config.toml
num_hidden_layers = 16
hidden_size = 512
num_attention_heads = 4
num_key_value_heads = 1
head_dim = 128
intermediate_size = 4096
vocab_size = 15278
hidden_act = "swiglu"
norm = "rmsnorm"
norm_place = "pre"
norm_eps = 1e-06
positions = "rope"
rope_theta = 10000.0
rope_fraction = 0.5
qk_norm = false
attn_scale = 0.0884
bias = "qkv"
tie_word_embeddings = true
parallel_block = false
init = "trunc"
init_std_qkv = 0.0212
init_std_o = 0.0
init_std_up = 0.0212
init_std_down = 0.0
optimizer = "muon_variant"
learning_rate = 0.0132
beta1 = 0.93
weight_decay = 0.0
lr_head = 0.00597
warmup_steps = 200
schedule = "wsd"
decay_fraction = 1.0
decay_shape = "linear"
final_lr_fraction = 0.1
batch_tokens = 131072
max_seq_len = 1024
doc_mask = true
train_tokens = 1097000000
max_steps = 8370
dataset = "wikipedia_en"
Each number is 200 + 20 x the weight over its row's rms, rounded and kept within 0 to 999. Layers, rows and columns count from 0. The size before them is the row's rms in percent of the matrix's.

# down: layer 10 MLP down (transposed), 4096x512, rms 0.0532, rows 3778-3786, columns 256-383
# gate: layer 10 MLP gate, 4096x512, rms 0.152, rows 3779-3786, columns 256-383
# up: layer 10 MLP up, 4096x512, rms 0.159, rows 3779-3786, columns 256-383
down3778,098,201,182,206,225,176,250,184,197,236,194,217,193,223,206,167,219,209,172,162,221,188,208,202,166,181,173,215,180,214,170,174,193,198,171,168,184,181,165,195,207,177,176,213,209,202,208,194,185,207,189,173,214,205,199,177,195,210,175,235,226,191,225,206,193,223,172,192,189,201,218,215,211,186,185,205,235,207,192,232,179,186,193,221,185,194,204,240,218,237,185,178,231,172,229,182,191,213,209,221,193,189,199,200,219,233,218,199,215,181,212,172,198,199,229,214,200,228,182,168,199,225,217,192,208,220,151,223,235
gate3779,103,212,230,230,179,214,199,166,236,206,183,147,202,195,176,229,209,189,218,198,246,209,233,222,193,203,171,184,189,214,233,196,224,216,212,185,212,217,202,203,211,222,175,234,195,212,170,206,195,175,184,175,219,227,189,224,213,216,160,219,177,247,196,225,185,179,193,208,173,200,211,168,194,179,189,219,230,239,211,203,208,208,228,195,189,186,204,169,198,216,189,191,210,261,215,210,176,231,213,184,203,185,201,225,188,184,216,170,208,190,161,188,209,181,161,203,215,174,198,203,212,206,196,208,187,219,229,183,217
up3779,104,176,232,229,228,195,178,185,202,202,208,222,224,211,187,218,229,199,193,200,190,204,201,201,200,240,190,203,190,173,199,207,249,208,182,199,234,200,204,215,204,234,242,192,203,201,230,219,234,237,210,201,177,224,209,155,168,188,187,175,205,205,187,210,217,163,160,182,192,176,207,207,219,168,222,239,218,207,233,187,195,239,185,182,190,190,217,212,223,205,185,188,169,199,207,205,187,199,183,210,199,199,198,181,205,191,170,187,156,218,178,209,191,192,186,196,176,166,213,174,212,203,211,233,214,198,204,157,199
down3779,106,192,212,209,178,213,200,152,181,222,176,209,188,185,188,177,193,162,181,215,186,177,225,202,211,216,190,167,220,213,195,195,206,223,166,235,206,193,199,190,213,167,199,180,201,223,221,211,198,172,204,182,176,201,189,168,182,177,202,193,216,192,200,186,172,224,220,212,163,198,221,181,207,190,188,200,211,178,216,166,210,196,181,203,218,207,187,209,211,181,208,174,198,203,206,212,177,202,217,196,202,214,194,232,185,192,234,215,185,176,220,220,195,220,201,170,223,172,186,191,199,177,202,225,186,164,202,175,208
gate3780,102,217,242,222,185,199,182,190,196,190,153,196,188,218,190,172,227,193,225,192,228,154,219,199,184,228,226,218,188,221,198,210,189,198,222,224,167,221,242,206,184,209,239,232,248,195,183,186,254,187,207,210,218,199,184,199,230,229,207,227,168,217,204,200,211,216,179,199,208,215,200,201,228,221,185,168,220,215,178,175,227,193,202,198,182,234,200,191,165,198,163,190,188,208,178,194,229,178,221,169,198,162,206,188,196,225,225,199,233,225,166,180,216,208,181,180,167,189,193,206,214,221,195,186,173,147,224,220,222
up3780,099,160,193,176,204,202,194,188,208,215,202,188,224,210,185,163,230,205,224,207,180,177,202,207,178,192,243,209,192,181,215,193,211,195,179,208,190,177,172,207,190,170,209,200,175,224,208,170,182,166,195,191,183,202,167,199,205,211,206,212,233,216,214,194,177,186,199,160,228,216,191,205,219,216,231,200,234,208,182,237,215,192,196,195,217,203,196,178,205,182,165,222,207,193,180,174,216,159,148,222,205,189,205,184,146,201,182,227,167,231,180,216,239,196,192,170,229,229,206,188,200,190,193,218,206,206,198,230,183
down3780,100,185,168,166,227,186,176,191,180,199,192,182,236,219,185,158,222,187,170,186,223,187,200,215,211,192,225,199,207,189,232,219,222,195,205,182,198,208,205,186,187,145,232,197,198,205,244,179,190,199,189,194,208,203,170,190,184,202,192,187,186,214,201,237,196,189,193,198,198,210,232,199,236,188,184,208,196,222,198,229,203,231,201,201,198,180,183,196,213,179,150,184,239,180,181,198,194,207,198,209,211,199,212,207,194,204,198,219,238,229,207,237,191,184,187,197,208,218,206,192,167,177,196,202,178,193,165,188,213
gate3781,104,166,220,189,201,183,199,167,188,215,171,207,184,223,222,211,177,206,209,216,217,200,183,223,175,183,221,167,227,174,192,215,178,194,177,168,202,208,197,181,229,183,237,193,207,172,209,183,201,203,212,168,209,200,205,250,168,231,209,185,219,207,234,205,185,200,218,227,199,166,173,241,217,218,196,226,201,220,204,201,193,160,173,210,204,208,235,188,221,188,226,207,185,168,228,173,213,223,213,187,182,204,149,217,220,212,232,179,205,211,186,192,229,219,185,193,196,204,220,166,192,182,206,237,208,210,215,223,137
up3781,101,154,179,225,199,217,175,179,171,195,195,202,185,176,208,182,230,237,210,243,171,193,233,198,214,189,194,189,186,190,198,208,217,183,211,206,181,199,211,231,187,235,180,205,218,187,202,202,218,205,201,174,193,227,209,206,267,203,199,219,213,191,222,230,232,186,186,174,172,189,210,208,145,189,216,208,156,230,205,199,187,207,193,194,194,211,234,177,188,180,217,185,205,212,225,225,204,215,193,191,250,217,202,180,164,220,205,249,185,208,190,197,231,237,241,204,216,205,191,172,175,198,197,193,197,159,209,212,194
down3781,103,198,199,186,196,193,174,206,216,225,212,191,198,215,192,223,213,222,208,217,181,222,181,186,223,176,187,211,169,202,210,159,220,207,195,215,175,207,195,231,185,212,185,208,190,191,197,209,171,235,166,166,203,182,200,179,182,212,189,202,212,172,185,219,186,191,191,183,187,179,255,209,202,219,215,253,156,192,219,198,185,215,184,198,200,181,212,187,206,220,208,181,196,228,198,189,197,212,188,199,198,203,167,206,226,207,211,202,174,239,204,189,199,201,208,227,201,181,222,173,229,207,206,218,157,192,191,193,215
gate3782,101,231,194,154,184,222,170,190,176,198,186,188,213,193,181,172,213,217,189,179,200,201,203,240,206,200,169,193,215,197,230,196,207,176,243,203,200,211,174,202,235,194,195,256,226,214,185,186,179,163,201,186,191,206,181,205,217,200,202,165,204,200,214,207,206,209,189,185,191,260,195,190,199,200,204,213,154,184,221,223,194,194,197,179,192,201,171,206,188,187,222,216,205,207,224,186,206,209,208,201,200,190,228,225,152,201,202,214,210,189,185,235,219,217,216,197,190,221,195,197,220,194,216,206,203,192,186,198,191
up3782,099,201,192,231,143,198,168,199,183,204,198,188,201,226,188,193,211,180,232,211,182,208,196,189,199,174,216,179,237,205,207,224,214,188,216,206,213,225,207,191,187,192,237,195,200,193,197,211,181,220,176,184,180,216,216,204,173,207,219,195,207,214,200,182,219,193,196,194,210,240,174,177,218,189,201,210,201,216,192,214,188,152,215,199,181,198,196,180,217,178,197,208,198,192,194,203,180,218,207,221,210,208,217,176,194,185,170,198,184,184,199,226,176,201,210,212,184,159,183,182,208,209,201,210,226,197,194,225,177
down3782,101,197,232,176,222,200,191,233,217,187,217,223,238,213,199,222,170,173,233,220,162,215,205,168,170,190,191,213,164,208,208,185,213,188,203,188,220,204,240,181,194,187,189,179,176,171,176,224,205,207,207,192,170,221,219,202,214,205,172,182,176,186,216,196,194,213,220,170,231,178,180,182,193,188,220,189,200,204,212,206,196,196,204,202,219,144,173,204,202,180,167,189,199,198,181,204,180,213,182,219,156,238,211,195,175,165,160,202,201,190,187,189,195,202,182,217,214,214,188,214,190,227,207,211,192,205,236,213,204
gate3783,102,190,177,201,218,182,206,221,177,180,183,177,204,182,199,220,184,192,184,246,190,194,197,200,219,214,193,212,215,193,204,204,197,207,209,194,197,210,173,224,194,184,205,177,200,194,196,197,215,233,191,207,207,188,182,162,198,164,227,196,171,221,203,204,211,222,193,211,195,197,234,193,227,205,193,180,198,217,173,211,242,153,219,178,190,205,173,199,228,223,195,155,222,209,191,190,219,214,185,217,178,169,203,192,184,179,182,181,185,214,187,208,185,235,183,197,211,190,202,215,235,205,204,198,205,199,182,188,200
up3783,098,194,223,209,162,201,167,198,181,199,189,197,192,215,199,201,193,185,249,215,196,201,166,202,174,216,205,219,220,180,194,238,200,198,187,181,167,204,217,198,221,183,187,213,193,202,218,215,174,183,163,201,196,210,243,211,187,238,222,172,174,216,201,203,211,183,200,213,217,189,175,213,223,227,206,207,215,234,205,215,180,196,194,251,158,223,170,163,201,189,229,181,237,180,194,225,197,221,172,208,181,204,216,202,208,180,182,217,222,203,142,205,229,208,192,186,226,169,196,234,194,178,179,198,195,168,175,203,194
down3783,099,207,211,193,219,244,204,207,171,213,217,164,225,190,194,207,224,193,225,234,203,215,154,230,175,188,197,214,194,216,187,234,209,215,216,193,232,217,209,180,198,179,181,176,209,179,210,210,223,194,187,204,216,205,171,170,208,162,159,235,182,193,206,205,227,177,212,211,189,183,235,216,173,218,203,206,208,204,187,175,222,196,202,207,201,211,190,194,206,195,195,181,188,194,229,192,212,200,157,228,219,214,194,188,171,193,219,212,220,168,187,176,234,205,231,187,197,219,172,216,184,185,200,219,227,177,161,180,199
gate3784,102,220,221,193,190,201,183,172,230,230,223,191,186,187,215,210,211,168,177,192,195,211,178,201,178,189,155,198,179,199,198,210,208,183,212,214,234,224,208,217,228,187,221,218,215,202,197,173,179,197,187,217,233,213,211,175,196,221,216,198,213,185,209,195,204,170,214,198,206,221,207,188,209,205,193,221,232,166,206,239,183,234,198,212,163,188,158,216,217,189,188,241,210,202,195,209,197,198,194,192,225,173,204,205,199,230,205,214,195,224,187,187,224,209,215,226,199,199,223,193,214,182,223,184,182,226,196,199,204
up3784,100,196,249,242,195,225,184,183,196,227,195,220,218,201,230,184,208,223,208,209,216,223,215,190,202,185,222,195,202,182,211,193,194,204,212,234,212,228,201,234,212,156,202,214,168,178,195,216,197,238,189,202,221,207,164,197,197,192,199,219,179,183,186,216,212,208,201,241,232,209,160,198,197,207,193,206,196,179,177,241,187,224,197,211,187,221,197,198,223,186,205,188,190,232,208,200,215,217,230,184,235,223,174,198,177,221,221,200,205,210,183,185,178,195,203,200,183,182,228,162,205,174,207,181,175,203,153,200,232
down3784,102,162,190,229,184,177,209,216,249,213,207,223,201,230,196,225,193,242,204,231,222,205,191,184,196,195,198,221,207,182,200,198,211,203,227,220,194,223,188,196,182,174,203,202,234,199,170,214,222,208,193,222,214,225,202,202,201,237,205,182,234,223,215,213,195,202,193,218,167,158,197,196,184,240,181,204,194,180,199,189,211,194,200,174,178,236,216,205,167,224,204,202,177,252,202,159,204,188,224,187,197,177,207,181,198,207,211,203,186,194,211,204,195,240,181,192,186,193,204,181,207,254,191,187,187,191,186,189,204
gate3785,102,225,194,194,209,207,201,188,186,143,199,204,219,221,199,202,211,222,201,229,210,204,205,183,154,175,183,206,174,207,201,215,210,242,206,201,186,226,218,176,190,208,205,192,193,191,188,225,224,186,207,186,191,246,230,210,183,193,206,183,168,200,181,168,159,199,195,223,224,178,222,237,219,191,184,240,187,233,154,202,184,207,227,202,197,183,221,211,182,194,211,221,188,212,168,174,210,201,194,191,199,194,192,216,208,211,213,218,167,212,246,206,191,200,207,208,208,191,182,163,201,233,195,197,194,200,184,180,218
up3785,105,191,180,210,147,206,184,204,216,190,205,191,213,217,202,197,186,219,204,203,182,220,204,194,213,232,193,197,189,227,218,195,199,206,201,210,208,193,177,221,202,193,202,230,220,227,213,215,198,220,186,187,173,188,197,203,191,200,182,238,183,220,198,198,201,171,192,199,195,208,190,210,180,174,195,212,198,160,179,168,178,218,196,187,239,162,186,181,168,204,206,188,188,207,176,216,168,176,199,244,232,210,211,148,205,157,207,156,210,210,177,152,222,195,225,194,190,220,190,201,179,171,222,188,211,211,195,204,216
down3785,107,213,183,202,202,216,221,214,222,199,181,199,218,176,178,205,237,206,203,190,202,210,161,205,219,195,203,182,193,189,188,192,181,189,180,186,197,226,158,175,204,172,212,181,205,182,190,191,174,183,193,209,186,186,202,258,183,167,227,216,216,195,198,185,197,166,239,225,200,230,171,192,205,221,197,203,183,179,179,233,214,192,206,248,197,179,220,156,191,216,227,197,189,225,194,226,169,224,213,236,216,188,191,219,183,172,217,202,215,202,196,184,199,200,170,221,219,193,227,205,213,195,224,201,187,200,190,189,197
gate3786,101,200,195,180,214,221,174,189,171,185,216,190,216,199,190,202,201,219,192,171,214,172,177,194,182,239,222,202,177,247,194,189,208,203,237,228,204,176,256,180,243,188,192,200,231,201,197,184,198,203,219,202,183,224,216,178,203,202,197,201,208,218,188,192,179,186,191,213,231,164,184,199,204,260,198,198,203,168,224,224,198,161,212,188,217,195,191,211,212,204,227,215,188,178,171,186,206,173,195,194,196,208,188,225,224,216,235,192,205,226,181,208,195,201,206,219,174,165,199,204,211,173,196,213,193,221,195,178,194
up3786,102,155,207,195,205,178,188,212,228,220,233,214,200,209,181,216,196,211,188,226,196,168,203,180,201,220,186,202,206,200,209,188,198,198,206,197,192,226,187,211,197,157,182,188,213,198,208,171,205,215,213,201,201,227,198,209,207,211,182,221,199,210,218,212,196,215,214,212,217,224,199,166,209,230,216,218,206,236,241,211,203,195,202,196,173,233,194,169,200,176,199,195,231,183,220,205,208,234,213,197,215,180,165,190,241,216,162,163,219,229,176,206,201,170,216,213,203,243,215,215,180,203,199,204,153,216,196,183,201
down3786,105,198,194,211,225,224,208,211,181,194,181,197,198,183,213,197,185,203,167,230,174,195,213,194,209,232,234,204,163,218,159,182,179,165,215,203,243,193,235,207,165,167,186,197,221,193,183,199,228,181,170,191,163,226,215,199,218,179,186,214,197,212,217,181,246,186,225,191,217,216,203,200,201,228,201,191,194,225,171,186,215,197,201,210,194,225,210,189,170,178,185,219,202,176,213,201,192,224,208,178,185,172,196,206,176,197,245,214,241,250,192,185,165,187,248,190,193,224,182,214,240,199,184,225,171,214,229,206,201